Weights of a small GPT-style language model, trained from scratch on English Wikipedia.
Size: width 576, 9 heads of 64, MLP 2304 GELU, 58M parameters.
Architecture: LayerNorm before each block, tied embeddings.
Training: a variant of Adam for these matrices, 1429M tokens, 10907 steps.
Each number is 128 + 32 x the weight over the matrix's rms, rounded and kept within 0 to 255. Layers, rows and columns count from 0. Numbers have three digits each.

# v: layer 6 attention value, 576x576, rms 0.0323, rows 32-63, columns 288-359
# o: layer 6 attention output (transposed), 576x576, rms 0.0328, rows 32-63, columns 288-359
# q: layer 6 attention query, 576x576, rms 0.0335, rows 64-121, columns 288-359
# k: layer 6 attention key, 576x576, rms 0.0329, rows 64-121, columns 288-359
v32:091098126155067101127122090160092143097169115100118139114126147053158136130133087118068092123142088099144092118122138098051160142165086139173144098141114162153155133036091142162168099109129071161052096118153107177159
o32:108161107138181038144154146108119174119162101143120133182168201163145129159144107100107150162071125067113190114135089178106150108082160143044157116078094130129112117145145157167205189155158138115112114078093172121175
v33:161155101149124140147149173150164119112130155098225142189171134151109153145095111101125131101177149055103152119098132117086103198192117109129112132108105163087164106105134177135094071115201124109148078076090112090093
o33:115120176127117110150155059120126144124159174151090152134164047146077139111103163159094158118174119157089093161180109105189102126121189183120100130133190139139188082168117033153127062136105136135139132162099127093115
v34:098115132157143092150099130148164128119130123168143123196152144132174108140121117132100142150145092080182116162147165140105139111146115151150153041162184153052099112171140129089175196115104096155128133173185128082080
o34:132159107149187140135139123090156120153160158076189133133119089075096089131188139153141070057171145104069134083168137141088124089098166104189127151074054127111125187104130127128120169159121159138168145099159119144142
v35:112067100101116099137157141051167058076111107105152124168125142150078137162189129135090138153123137110097107184121160100098172111133116147111135194145166139078143159104148145146116081114051153114150101144130116100085
o35:090123152176122107104148149129156097164147104123067151110112106098163143142114118121116092131134150146161100143111113111112082127146109184106115126117154115171139167104162114142140110124133080202165087134130073102138
v36:187103141099155144115123175105081080064145126105151077048113142120097080123065100174141135131122119161140162153149120155109127094105109145123115106168159113112108068138125111144097185168139149073078105163109143112091
o36:121124108132112114153123156122153132174073138084136144088077094110174185116160093133158152144105130129139209137112069093198124116096199185100142125087068115128131126107164133098145134113148128192143084147098168130118
v37:139108100140118155094240128114158164125073057160149090145164135172102127160050133114105119155163112114123086144127097124101111092131112151161123145149131095089157130167165128092070143157140122089098164144121072134139
o37:131096155134121151111115117130159101148155127129117153061106219091149157101133123108123170084203165134183092169115152188099130090156114120121122141139076125099120131154117186092167126157121077132128134115130155094123
v38:050151130125104151060049121157169171068136145142081151135164129097179095162097127156124096157137164137102174154174071074167172077135091147170148115057206119136093079144135205123127144090158114123134150121094109155109
o38:127139136154196094094168161172123144107160178152187122124124177137089086129089141149117114075092156082123104125130110079124119100123129122090126138194096168115149140136106118089107114160046074145112152061178164157133
v39:172127148091112105094125118124139091097144100076175106104093107123112156165147195153134103115100100068146180160115178151162095077120145080176154086081068119113141119145085092106145128048112111112133170255181154109111
o39:099076121120104148195125151143125159129078098110092110161121184168095088123207087141160111093156142145151107210157091112091134169143088143134112116114111110138062098115158182156117051169151112139142126127115069082142
v40:140144132167158145153096091117131135117158180107119082200144112127148136111193156148120116153104146078164212122128129168121160101156185124143121139117136114113178117083163160146149130150139105130123160147131089148111
o40:156114132147104166159155115102115083128148193130157093100114255174154070064148126174158158164132069113140101114165065151146122101110143071087137166077095062140099065122056107119068147171126185151113027092172125137100
v41:095118103113169152129114134120160185133103123106134164132082144116115113088091121099115162107118110126159156087090082126124072164133076107126152083159069052072129084178131106079137122181116178167127123096141111172170
o41:042082056171057107154149078125101073166105082171114090157172052164074104156134138104105106107153090148101181121079173191121155169165110127191099144145095123187141126160119109143145157086180065133099148157137171142119
v42:138193150103198163154113145163164144142183148145094180142088132105175187173078068157153085119083101105131114171061156091155142172106172119088145107147126126137128130171133121154093131086138155129117179128146109097113
o42:102082137134096137117105180117098113089074064142100085073175134148151112094104148108135161145042115069087120216112170097136079106121136188220133167111161122153169119119110143161185113169056152104101121155118090103156
v43:171139126128128131100170150064083118144113112190095148088122124161160153090093084149106099164138130198094085113090190135140108115069074069139160101116128129125111174084105103147141137079102155170127168110103166136176
o43:101093115115101124143107133137106099136166127173118094124134068141140116134123070096104114107078077101127176139163126135171107069086145147144084125098104141127156136178147168103165181139139114143123143033108089134109
v44:053169099108128179107088159089084159136142137069106076078119104105112123122132111130088095114162116158088130093147168162131064111063094064169170075112161130131068149134077170118163080129102129157043174126082082114119
o44:088063194113188098133104104088101157136103155161147096106123188114165169104123127162171133103144096172122171129139070096198171082071152206141120162136112152113148093149117106135121179152142146153138104137148116133137
v45:125084151128134111137101171147125077154132109159132151131148142086116178105136140157089130121120091180165132100130125163089115158135142132154158185142172125150095126154165131117167122092164096165134121066171212102107
o45:140160124097201111171090147178125086114162190094111139120138199150148160176061155180210136097183130147143127088077126132083165183155136120141121092138084109142141103137149107093057116183066135133160096149104116116141
v46:133117171101084135135122161125107077107190096147081138111134118104127148124061105165137141135190189068148088091183101099093096091131174141098092166135134134157124113182098069135175137162160066125103119207134160162146
o46:127152137121109148087125122158123111140158142107178106134104025143083127095132153086083142118127169159064117157161108123181136096158144156122145143160144070166156079093182150183116138101112160098149119111128102116124
v47:164071156117111082163072096109123168205141102155183142176116154101170096139124140143161094098146072128179125104200132157121093105115122139164125087154172114104096141174085148092190051155156096136127126125186131082165
o47:106134121176170167111070088098136130106125156123108140084113128142131151170109150106159156114183110140136095149147093097147158092151092126131110119123154183139123092103092104122153116110124199169081145114138156119176
v48:171100183124126091138072127126079174115142175130120149156123103136107125040094158120139143107113129171086121157120117107087135120136111092125105070147054183204191124072207099118136185172125083108130191084132178138157
o48:117132073127076085112181110152177129125116092070073169132128045146142148171046101150059087131107088147175156102135133169195095137118105091156191101116147099113101119167163172153208154073184114104157131117081159215144
v49:069145104103143171142173134133155107122112158102141192169096107189180143170178148080098187138160188157156146125180174145150108121130134159093127082106125112160106125134113098135139094134234114078185092158086158094088
o49:138112209122157064149134103143173170102144093173125180153133122122146166065099191149106115074119076151124138170117057170177184079164139134149122176130145133138158133161144077152200116126111132133079111069169112125103
v50:152091155140126073077143116151090151146124134103146101144137156087143181134116169151083151141125116135083112149145058166114106125115105101163175132052159142094173161087108079133134178131135156102149083115148130089094
o50:184167133089072120109135124117167146175188127155103159117104138154101166134166102122080109169107053138146137149044187176086123167108169149156130083153130081102113165172134135161187136090149079140149226083126085128084
v51:166137121106132191126140083045154151161144128108146140163173128158141183129189116145169115133119161130048084127137203158131120150120129113136069106082101160101148156105136143082131102078056132157157100130125113084124
o51:097120152146092139130116101118174167161167134123125115103075077146130127126082138121101097135104096087157181147152140164186131070130162136145155089150131136115112203150146124192206133137117114122170151151118116162103
v52:113121173158102107127147145116154107112107055139117122134187147117088102186154111172134124154164107161117092112087163112112138169171107184131127113141097151080180158204079136125095142122125080166117136124090057094130
o52:161141110153088149129092144133105199119172168188162169133071114158191156171131172124142163160098153123111126112131066149147138141079095120133117133135127134178155097149139110115159146107106102178172123120095125107181
v53:105122117141044148153142079120170149168181149105136136162193098145147127089043098130148199147196128119131165135194139163068085186066141115121101141107102078159124129141128168092100088152082130107160089099119098157128
o53:151136159110150136152121151152166128078122177150094136091108035113119140180189130096133132127102207098197115135152104097155122085152124111067060133121069080066098101113124082133115116137141148171115182102149160127206
v54:124117182105152141109188132138095127136185116137095114110199113105186111176221110207141103148123129167121137138095135127197156110171139109137062120067106161111136064157141175144195178195125103144107179109124187101125
o54:158117095128125130144096085107120160141129142130129124110085092134120172174150143121172114082113176127107155134144121144082109146081119138131199132137111129162111130077111147197132137141071118139128161118100140126166
v55:166159134134122147116076116122148113073113153177177118092193165122126164073110107156108100124174140108115147141141087134122149148182147136139080141141081167098128125116138144109095126104110162173120111106143113154124
o55:098056130127203085137159062130124172128131146131072146079154125077119078137139081078130137117140104102122143107122083130091116140102136153092180139156105159122134111126094134102099074145148093179089090191093156117181
v56:100151096154090155140145180177156114141132057077116106144066113104106105056078127126092125089118109142130134105113115096068158099151135145129122138099131146145080150137129069151127134138153154123154060149102180107086
o56:123117070107127121116118099147176140058095121137162132155125146143097117110176071078103140167096093110126174087073135074107155115107141130169153137113148110151139140155100093095174158111115102133164109091115128106111
v57:175124172131115088104129129161099075095147093119135162106112129112131048114093092150135135103113108142111191107129107146091117191150112132120127071159167094143161121154104150130092112118146084102155090089088101141153
o57:116145068116126147144097154113103108150108176096147087137144120160083157166151140142097107119154130158183096134095136127207096081125164082159148097150145109121146151125138089041149136118142170155136084139154134115202
v58:127131069117139110070084106127132190118129138099128147147187117123141115122182154147123111119182100088120107104125217190157115181088110142151075155148135086155136141153130165143065172133083065106141136052172097084097
o58:107155100115125151160140069098173078192141073110141114186045125098145162169119118111150146109166069159083056083091149137074121140140133102131057086084122123097096096116157104064103156095149145122177118207123166143142
v59:105122146113158179150125161121155102105208142119073108109121143184170101075119070075148100077124076149086129129113125097157160179106156139121143162159145104164139137074090145144086089190140092175140076125172160117153
o59:082121117146144158147113148125157141186154154105080062136121125144130132139106141110119140168108121164106138120134142108109133122100141103132156109087128107089117155143107137111170134110090159033149147159087168151104
v60:119140082146105143110143099132151141122139163115132136088155140048140142151150120174128091154108095143156182121141111119176138160132119120148112162087109121171149114098141181085081079135142066147071159098131120187105
o60:182146186072154122125079113062120125184141132204140095106164133141173110116135149095157134114076168099157164110068149198065119073079111191157089163087072131131135130116117117122106148137105123174154100112156150141185
v61:130149080189180099177078186151171116130118151172123111159099134148112105097138116163103098180093066182141158165118129158156118148126127155132142133159107054133107135178194145186104172117088147114142148164121084138110
o61:086096188148105172100134165114100123096153150066104191143121088132156099090079132111124123094084126085078090086109163104142081148094104125137203153084145136082082158130130093148106135072065099152094167136157111169136
v62:123071080066106112145113112139160035102132186088117164169059143112112140144184139132168113102153192123128170132162130169140142145184140124122139110128142207146071148165189135098129079110119137143125141060081173126127
o62:138149187136057138097117134194119170207138105103143128081165127149096178085094152112148116108143080166110108133107118090101180136114120144112064169153111116140142099130112106112226080142189086162154133161074103086068
v63:150130073100110081124094124040069172154067166117115128159108088153200166138130131155114180107109123137105102180087149113119125182197159162095074147118151172112082157121189103143197154153169131158110159148103088119181
o63:091112184104176101153197081157141119114144134147129108126135239123108125064156159086120098149060133104069131169098063077152112112129128094097134153137086160110168135131085120096107099123097042111091123099162124104120
q64:133135128156143137050172126092084170101140103110110148113107137159090105142142109108077156149086096126089127144107123164092115092104123154126194155134122148164139162116178150090130086078193104153167094150100095114062
k64:147160119091148146093195173076140072114149073104144111066130155121094178129148135115119067085063149117161179185057162121122133172133143115133182161152101116091133065109166115150136134157143093140101186120115111141088
q65:097170126137063115184109133128076127175198094134115109144170126094063073141127146122201137093164195153066101168142100152122100129115107134177126108130100113112194153079135111145148132173125064075060150149137149119108
k65:178172155153132112072144167175146159131131118128226073124140163098098116097110143132162173199130114098153131155154139118155125090150131092151160073176082122123173097158109149117174115137124117119145159123126116108112
q66:087135165161119169102116124079163127099104102058121106152122137095099163161159123127164090150103104157144130181107157124076071179082160107110079095146124144072070186116166147119163131124142177075104099141139087148105
k66:114143138152179140166151092151169137138147156131076074135098169116174136112137136171045099084094120076144150175131130176114088103155131124108136175103135147186134131118184111132149116168155107135134116126184115069159
q67:120116149075149112122079152146102129168166097120139165118145099111148158146144067136105144053111123123103144242138086154131158126105109151129175106097143183084146128070120170093147135145103198122145147126131144115163
k67:127163163142136101087124114169135183123130113112109133117112075144156105146128158175189155116132111150102116160119149121125067131146151130141111165061127130125098125122115100128102137111105075153111122091177125114110
q68:096170094122112127129134155202110087121126094112157165130109120165089131129129157137101088103178134125127074133128141092138107128104097105123124098170124098169190145153146189123109169116186132123150098081151041136122
k68:153082090169129112142127108119134138103114095085166091115078172184091156105075133124146160172167156149218083108146137132115126152070174069210167151063181167088148116137140134101131112075133150143212099101140089102123
q69:103177130126134152132153127099095146107137122121137112174138180098171126134140133131110142131143122116089137145139090087123151133116151117066127147154128118105154204181136109108125056120132144177178096071118132081121
k69:126134138165130091113122137150085137158165124119100076117141166116124175073163150144167097153118096124123158167167135116118107132180159132119178098140111148127154089126213109148089075109130143113110090077143085129149
q70:178146142158137174107097093115132120113084144113130090161153143078146140158152123154156097119111116100122108127099104171171106101120076121151093155163110105156196207146118149118106096140136129085140179184142084109162
k70:124090136148110111154159150144152081110198098175091126130144135141092161125136106179111102174150125145119139140055187123071163119066118074128148094166146104143179188122163116115138115124157117138134179110170156124119
q71:097150065095123083109142149182130151079169138120101095130103129126138091152143120077064098128116152132113134125181216124123138161117188116109122089137059112190151178129104145148107117099109181111112112151112089107148
k71:087090115149109113115121172093139090120164149070100138121101129149180134146140125077110076110140123193137110106132171157119133150126151150139107159076126128118117061112096184123155131114022179140104169142121085130147
q72:143156151175109077129146116161117131095094136044142161100150100088116131110168164211142182112130160169110125103115117146136097110126133139167099111182136089154090145086083145107103105111162087097092155076078188200112
k72:170154099168154113111105153098131130121092094120206126042155042113130087096139107128128105125100075172140166164138131153141057120086135161171104151132112128085126148077136149115109087140169161135093189148135162143160
q73:083093115091124163067108157191046124097120094093122121089193109122152091169136123185131112131155129165155098078043159056066126121121074092144174138126067085141098091187092104115131169089189126035132152129116171099114
k73:187091089081141163195113168108076102123074163117185122141212090067156063142135140153112167136099122099119157139102113155175151112166112114173050094134133094109162151124153143162144164099168147098088131126126135113101
q74:160189090098125095117142125159133122199125142093104138128098119071143146096116099214099150123118184140166159106103127130139097092107093104161128135119124137101140161152107126175141166116109083079151144132148144173097
k74:053123139136126191159117198107127144167086139128075105125051045087115176140160144119142130119116171096121100124114137134092173146102152206154191142155145119102082127131191185178074100140180122178183117156146194132060
q75:128123168106127218171152111173149089135097143131164141121168110159101111112175099125118126143092151130122094101151095099142147151111139123083134142112099102160090091082125165135124114125130085132209159117194113097157
k75:173057132157139168131114124117163141147099196179102128103154084082123109109177167169157113152080165083126169124155123159112124118107137163143123099142120150117115130129185129141155134126070150115061123123162114095133
q76:105135165173149101164175171098078083152150123080082162118117084126134170113132145212118096138140089098116189143166124114162172127120098124083133110044131137127086140153093106149158121106131112159089169143119111136120
k76:136200091146096156144141092127096156129114145109127138166158092167099070091138134169139121108158146119149074135144077174158141170148159127080131146136073130151106143092135112101071104111152162107148149160204120155071
q77:112141128130100070130197170089104154095110115166156114114151156158165158132142105094108158163208063136108149224154151095190089100090108116148100158120061159158141146132154148136128144131132140141087133102121104086087
k77:114113088151072161148154139136097156182112161111163255121199143102154142126127178157170118152134100141092113094103130064164094136160106119124121127155115155116085183169084101126099100175143165126097136174126126135065
q78:193157154094130130135129057142140133152137147104081179106149170137112143200086129099101058119056128111082118117087136147125134144033131113117162132150117136170120157166122127102156089078136140155161109163084111085120
k78:165150124130122104141130077155171149138200143149090147040089194171114143098174123150131135180057122113147185074156140164064096122097203106099178133178198138129164106085154101094107130102110046107140115165117153118120
q79:108147106110118115054129190120147119162098166116133122171090161121156168121150110134088155119110123191116153170143173142086153069115155145117125100121124098132115167104145125105146159062121141112155116141145156158112
k79:106113128144121106133127127107148189146112080138132128127059172092141154135090112154066086099150133133209150132111116157142117099053093183101133131103191205136117103132156151122098110091052128173165132070127122083130
q80:093110119118119169126102118135145095152157097138105087114158156145113191153170110119107168116135192146159078165151122114138102098200126141139092066132107110163111086198125104110104129143078148023087165061128108074117
k80:153106097167161116110151133114162145174185155060142190132106076111114123169070158121048142065099099130074128090158117128172147141118161110152123119120186120123159132151139062090141114120123136126175127119126192168138
q81:103085139088115137108160138142113127168137067102091116185098145158114179130093128139122124124116087111138148174158115144177090149120168089102180132102113090182133110125119137131146155126134190112167111150120146106146
k81:139193118122063101111137128150101154130140130144111157129104073125110093113136134070080174129149108156124106123147152139178108159141135122148144178121139131170128187113097130132190125118111159083142132051153118171107
q82:106129079126123126109048143137127125085108145110182082176086113131094153106086111069083091207167114096085212074118113186117097163160126158155101147190156205153112085171139099115107131107159121149133089096096181162106
k82:118091118207154135113144148119147153152089166115130092095087105093113202138152106121190142108128083109138046083063099163097098183171148165163133094146102156127093135107124121126148156125136139107099174102084123061133
q83:158077143137134098148145187156164133109170065068108204144082129094125145134138167070151096082123117086119047147103113133116072053085125146130154120136140161107163145133095144133185128106143086185142121139139139104117
k83:117147138152097100079126179127141150095153106101103133093139076112101121102141177124112184124140112165151133111128136122132099119104148102089179107065091160133096146131070044146139118107127131160165161090171114154151
q84:143088128179118119115150163117114053143151142123106117107164096134133100115088094110140130161139159159145109153149157137163113127122141160112134161119113104180178153146130149144103188148176196090116094151079141150166
k84:147149136124132109151110121090136078107158121140077096144142193151140141195157138121136123160132113148123102115142105097136103121139130106160121162098116177140066043139072126106114185121080102115149097145069126134092
q85:126104126084108059125090152119128104101158136080122142131123116103093112080074145096189121094144116143154185122154113096143119088157197133155105148126145105150107200142136121107168114147088099156105164174097126117134
k85:143101108124140125131115178189165167093172096103159109120097084175142113106138115153143108129133166104135124108124125102135177111132180135116132106134160124116120129101133125146122136103177185104158141211112134107190
q86:171101090157138132222125103093132112102152125146073149148175107148125157141134176128083083101132148155147119061091208101145116094134156166135149091127155090123117171148146115169143187158102132191096207095080158114101
k86:117084078145097134097126150118148161147080145127116161137158094154173149147170067122088126139160148086079145167124139097146159187123133159093108091125123070153119155107183114112119102088122126177147102158132116140122
q87:128138154094106157167159052120134131139161148097119073092138114155150140127141142115130180091189115131095082142195083127170076087171129159148149121125141152089145131207137122145161205128110159152132116124145171148186
k87:139174114127074114152100059189144108149144147111148061194100170102105115144112127186175183100108087156099144113116107102097135086125138103117038173118119047094174100132048146186169104137127172135143092151108086157100
q88:112150069158158170119138203148094108166108148141159080145121170117170127166092108122174136178149102125084074152145134118107059153124165092135110146161130147096126136135113181060094117117206121136156081138105117125124
k88:148135131166111166130140139128154148124120098125140110096088106115135052066141100125137122146074093160145129156115137171105107081084119069100074137110064102123137126130094127106133156143158106157167163129143130170177
q89:131140134167152157102093093162161091057096166094186130067076134185181171140159114157158150081116110111148111086093176134128115102164107160122131063148118085160144107142144147148108151113105140130155106087125136137094
k89:129142069126064180083077153150137105162109156076158130051093174132127083153103156177097123136138093173195110150156116111093095111134122114138109189152155177086111059134163139136107090091177111197124074116119060090169
q90:144084125110139170148147094117105151164158107128159101145152090111124134144144115091067152137159104174120126155124126167137115124176104120129189183136085144150116138074125127103155149144111121088142103116106126133134
k90:125118098132113149157106105139150217095141148130174136187163185099131178142159145090073143105183097149143145111150135152148065152153096120143078168111123148133167077075128141111087182104105092101099094109109113165064
q91:108083091126173130120139139111093140145116099140094081107124117143137124103122064141116120157105163103154095109155134151108168161137146151068182156131120139090121117181169078183112157122100135110107118088124120120122
k91:205147149092151110118104055097171169121099088082128161112122075122108105125121132104103122113096123129080135113142107106120142146126071137103162056112137116121110119137094146171157110132110117146204127136102113135112
q92:141161162104091154196124067066169145107071091129112062115088114134108123133125146122125131131170131158139102106115173111131156158100144144177151136144151113158166139097117156120127151114124148150110153116187113148093
k92:136047135139048148150147120177153078151136133141167109130138186155145177108115132167077116107116151157130124116096180101126128143107103138118172159143097142111155112125101174080176152128086161141090168126130056157086
q93:188159154114143140132156132122153114137152116133131102087127140185136100083135112063129123133085093162123172124092137127097093188137122143129101144107119144127135117144164116117099161145094106123145135157165084154124
k93:140126096121124170136224117110135105169071110128159087109166099105116092163071164128107129127130100132156166081167179191116121148152154137058109142128161180105120070178127113133130148087085102168142170142156129125112
q94:168168155112191099082095133167086213166143149122118188170130145118208141130152114159099205107061196139071146100124183131116165145148123097118092159054147138127143135131120160154140115150120120164137122116142108072124
k94:143186157143138087096124116135142190097071107076107103141136067088169118188171168081130180149183127122112145124073104128170119114149162173157119065099104098110154093156148181135159123093150148141090138066124140145166
q95:119114106154146083170104119122164117163159121154143143124100125147158173172082115151115132113154123139101154128091161165150130136120097137124145122115103117124165125157110122142095154139123109146131148119031105128117
k95:157163133133101081116090090126164134095096100117149059081129214080149163170127143159160167095128163135150118145163161122135110106091153127193151117119123110139135121116119131110176153126117078125162105123132104162140
q96:115128070183139120083160098130137103155141141148138126127151135155127127114136138170089089109107149132067094122160135108177151094133166109174178052127143093090159135156150095164124145060148157144169124118142161126154
k96:110154102108129144151096164120131059089135152065106146139130142104102132148146139176111124072105088184096124135212097176131092116145122093099134167157149111145097078139138133140163120112074161111154111101147160133129
q97:106101157153140117102161127131130144132117118178128164182137127144162113118106125148115073107167160059090143127105115236089158064183147112146087090190146170119125164117150146147167127199179143105166128134133118061144
k97:174128152145112118069143140118136125097112106139165136052164013084137120137135148134159166095119098121127158158120104199102067078153117101198145101124161063127124197094133186115124139121139135092138145099105119126231
q98:179169098144131110089149081147105109132116144172053094077136141129136104136166118148153143170097138082180122127064155169175186093150123069179127180130166168121113123137094142130115132112119170095104139200173156129169
k98:171180140126120181151081147136130136141155107102152099156118184132129137124167050109153125124139105094114116126110144106133169153081134091139137122107085118151110131181107133127140179166196125085104142158129144127154
q99:068114141164091186189112152182154092128146133159089107195146184165135082134142130116150078162118086117084081091101134100083112135119216081162233069153128158118087142132118055112085127118111140125091121118214140127049
k99:181194131093103090110032142171201113156127090101144148126157122117114093117121107096096152141095116088115116134170097145173179103098158141125165169170135105149088092151150127121140138154109115108165091137113135125192
q100:092079129140106141108119143141135086133113157177100047141184158167121076176097079120190130141106123099092119150099126170102153124099115183133083127132146158118167131140125154102087082087140104132141177070145109119189
k100:138072146108116136156131105140149101122127173136106143155129114141182112133087146094139086131062080133083128126132125079107168140148130141093090097122102152125115183132136132157138153109204123132099091106123139135130
q101:196185128105126106146072116197101169166091118144112157083123118187149168126163125145107175131101088161115064182110174091117150144074127129136072086152129109159161119098129116087094036122104079163157159171103161066217
k101:103135131133053140129172164101125114104184102160135080097151105105101112093100143153081109155117161149070136101156082141142068139103099155149099143096094132165133077100132118160147066162103123139125130111116122198074
q102:135185134132116188143147129124172101135067127091128144124109105154129171181168185129170153124186130132109110116133164134125156103104118193055122168111085144098113137118152125073174070142118134170166177144178133037081
k102:097094131125163176084118113117161134158094184150177134120119090122150127123103204170159141176144084096117137082146103100074135163162108178106089118174126136094114094119188130115075130121143102071147226170171181105139
q103:159107141105144141162164093166100139129171061108130062078152132166075112164092190166183122132174146174097138124097162041113154103140125057095150141127140149173078109111077103100119150129145114155174118180153104093067
k103:192067123133061110126134142171152102084192118101098147164162145104110161129086147082117150110138126105164115110105118150151166098098169094105143167111084152131142119093051141097103142179092129136072139134073129158050
q104:083087127101141131122123113156090149156156078167098163140100116092168171093153123159108133160131110103104094123118109152167197090127145105141187103059116084100133078102094119066145134139126141105181149144176149084167
k104:150215177118125121197082089145114214157158070131107112098156138150161124148128155075159118058159103113135131157122157201094097138116148110099124130081172176135126088131101115111163060123088154139148097098142157117170
q105:156127168101094104138122161116192125163153156141108176117119111188093179086155141152122137147098120099081081081192060097105051155113119181116134134117064086135105168058103061112112172174113109138144060116148095138162
k105:143175158135140116140124074116177133122220152132113127089056140190142149137132074146072116148144126176117133086088097134114180136057181160119161082152130127126160091139118160127159139086053128150079151135171118153164
q106:102104140144123097139117098203139176179098101098122137081119121128145146118125112050123167157150116120163135118107160154034111146105135163157218148096140130044153096109099116136192105114102127085096137126202167131100
k106:052123126195144124111139066150099138149162126096189130152174129082079162118119125086171101170144135129097116075152141065103186095111085161090180136102126176124203086111142127143101168120113165196113135148170103098109
q107:129162119130109144168085114131084068103142130118132070122149127160153101169127133174146154112102127111139057144123181095171135117073107058159110134145108132107135112100159134128129116117117136119129133107074115154156
k107:136070107117139157147156177130117139144144117151116163181160149132139120115198096151104151126105137164142030139149134156108171114111144090160097120149151105161125111133130198111093119151140172136105105137128129125143
q108:066117166156123142147153123098103112187175132167134117079119101123163162161142108136115102114082123134144119093152157113117107129168093172190066116140150143165104116148145077097129200124169152133079132154172137144116
k108:102135109128183154116163181153184149097096080192105111160173109117166081157125127104126100103130157125114167160077156090085083089064140148147117069118147103097131171079132073136159093192118095128115114103117113173186
q109:074088096151105139145169145111141073170155095139126114200106115153123186149136123069092131146131164104074134131088106106143169083175152128119120137160121134127201121136117206121080162143169149100130096079071104104132
k109:156065054179161102107102177078131214161089099121186186126138109112112180121162181079113153137107152157124110104114143155146117119155107096147122121177131167146127185129094221142136151147069163107108099049086146099134
q110:161144148123116102155149215140109117128177137064117100137123140127160128067053107124117099162113129091140125129127108157129146125175148111133135104116124082084091180115094103103137119137106155159148129084109088138154
k110:150156128135189129161145112165190180094104074177125136153103168094191117125086043122157148146176131157118083117120097079058174121114146155101125094105096177092132190176116146128104094075151184111128184112134125062146
q111:062043176156114183149083160146103131121070156175069134120143152158112105102148115124117135191149129085137097149137104147122113089144165144111126107159122124115111132097183111127075131084138116178046131138142116055121
k111:107069117143148050188135120099100152111076126172088161144142190124076114143091138132111128191073081121094115169126102063153118093174122186101107174143141172101116113097107112183126081149134111140127097199104173122121
q112:094144117169158074138110157137062137169125111119063116087117159123123085154111136068113130130137080093135129142076159091147115134056168133136148124085111140151141189120113078115146117130157124144109131095109084071121
k112:155110160102134131145064133192097102113115122110112130127144137190121134138133136155103151089195057119157058140109132100094119126049124132082125161145161178136116105170165057112155114103148182092134187147194057121137
q113:176114139121147116106177210158126118203155180123110112132172114145139183096163087165131126109068126119204169090119180165172139145076174149144129097128163152114075132139128119163100155105141103121159098158119158102080
k113:074149103141163119144097136072112159086094110100125136207140154120096091152130109104103144158071104200135105092188191134148136146094184170133126136111139155165082127102169119152117133098134109191159121096145116168098
q114:105130091083126144076043039139145138188159117138097132080100157160122079160106096072172138099082149049147061046140092134136127111147177100081110164165173094186176125148133099135183104130110152160147100158080147121163
k114:186105158123156101152186069080113122126095130132134142104122088144124091113169108074129135171107120127049168156121139168107105102121121144185072118079156130075139102128159123153166114143132145102133127106112167162117
q115:133088073161170130124157136156149090145117110064079117161137117088085152144118182152133122100124129154149113150132133133111119181152113099131214147150133134119174135116128112104094082172159143202139097140082176119110
k115:124109171125155126147188136137088116166133210071207083102140098203163174135144103174121108106152094157090123128169152117079160145146105101148168165157131136170068131103086125102141136135125178125125159071110088101130
q116:106069099158123175141137116127108183162153121097113144127103189099153178144082087089145158123113098093143112175096083128133128090130118158152160100068107141109158133121129117151168173110106177104138105096102073151121
k116:135160097098179122126094084153105156164090144102169174158138110104098076104173102118143136109118092119140136106160100109169082095167124096169212153148195177140124134221097064174160117150166173114154106143134081137104
q117:116133137098140094121108124153079123118175091081144099131077204178180173085179163098152169122136079161088157101119131101151155148070092172111149150112115144096128114150105136128130126139107183129123156117162088150121
k117:056183124135089123145119091146154129120124110145112150175144192132110165159063173141107181104147100154117157139143097158149129075107190139111199132138130175169151086112081175118125111116108093084131119149112098134103
q118:099130161152132162125148068145103141170179157150099145122090159110089127162105163164148088200088121101098102126131131120140144157099144117103114090164115134138095101137113105131109114163156128128093140081120053103161
k118:133173166116177103199072096081089145146084141174083118114141160107110104149111155107198086128097083093077150081114155155075119150123144149126080156067174176157151110134108120151110058195121108185150190116094168127150
q119:090129096180127079138129174108171146086166156218058089194157115107134145167166091142172111077037166062090138147110087143146165118145173089059133135104164179165087142083119117152170096085168124069136114085119117156135
k119:112112080118166040142130087105143130136111111171083223142110118130131163148184085147130122157152131085117140154119112153112131100121076101117124075124144145135194131125122111042087133140167170103155112097111149124171
q120:133145122103111114092105107134089134149106154087132101106069100115143117144134151136178171113072127143133146108127120132163118124146131138177121127151137133096115110161184120136148146147098137146143132154099163066129
k120:089109125146112172162162093124148116137151117150093117152123146185159070145131096079128054140147140091129195173056128115104123104103117166140137129142118130112132129162150125158092089121183185176119131195120187131163
q121:117107157132126113159143184152092127089113148124127151146187151114083105068151110132148011163108133145091132119163173113120122198139153157117099116178146182111155175130144086164148116103125110107108127142093139125155
k121:143161159133175136128147176101085125153111057135136148143221099155136165166167148173097099190133148084118154152116174131075157099157136137129115075121139108155108122135123085148141144135112100084147102144143094100116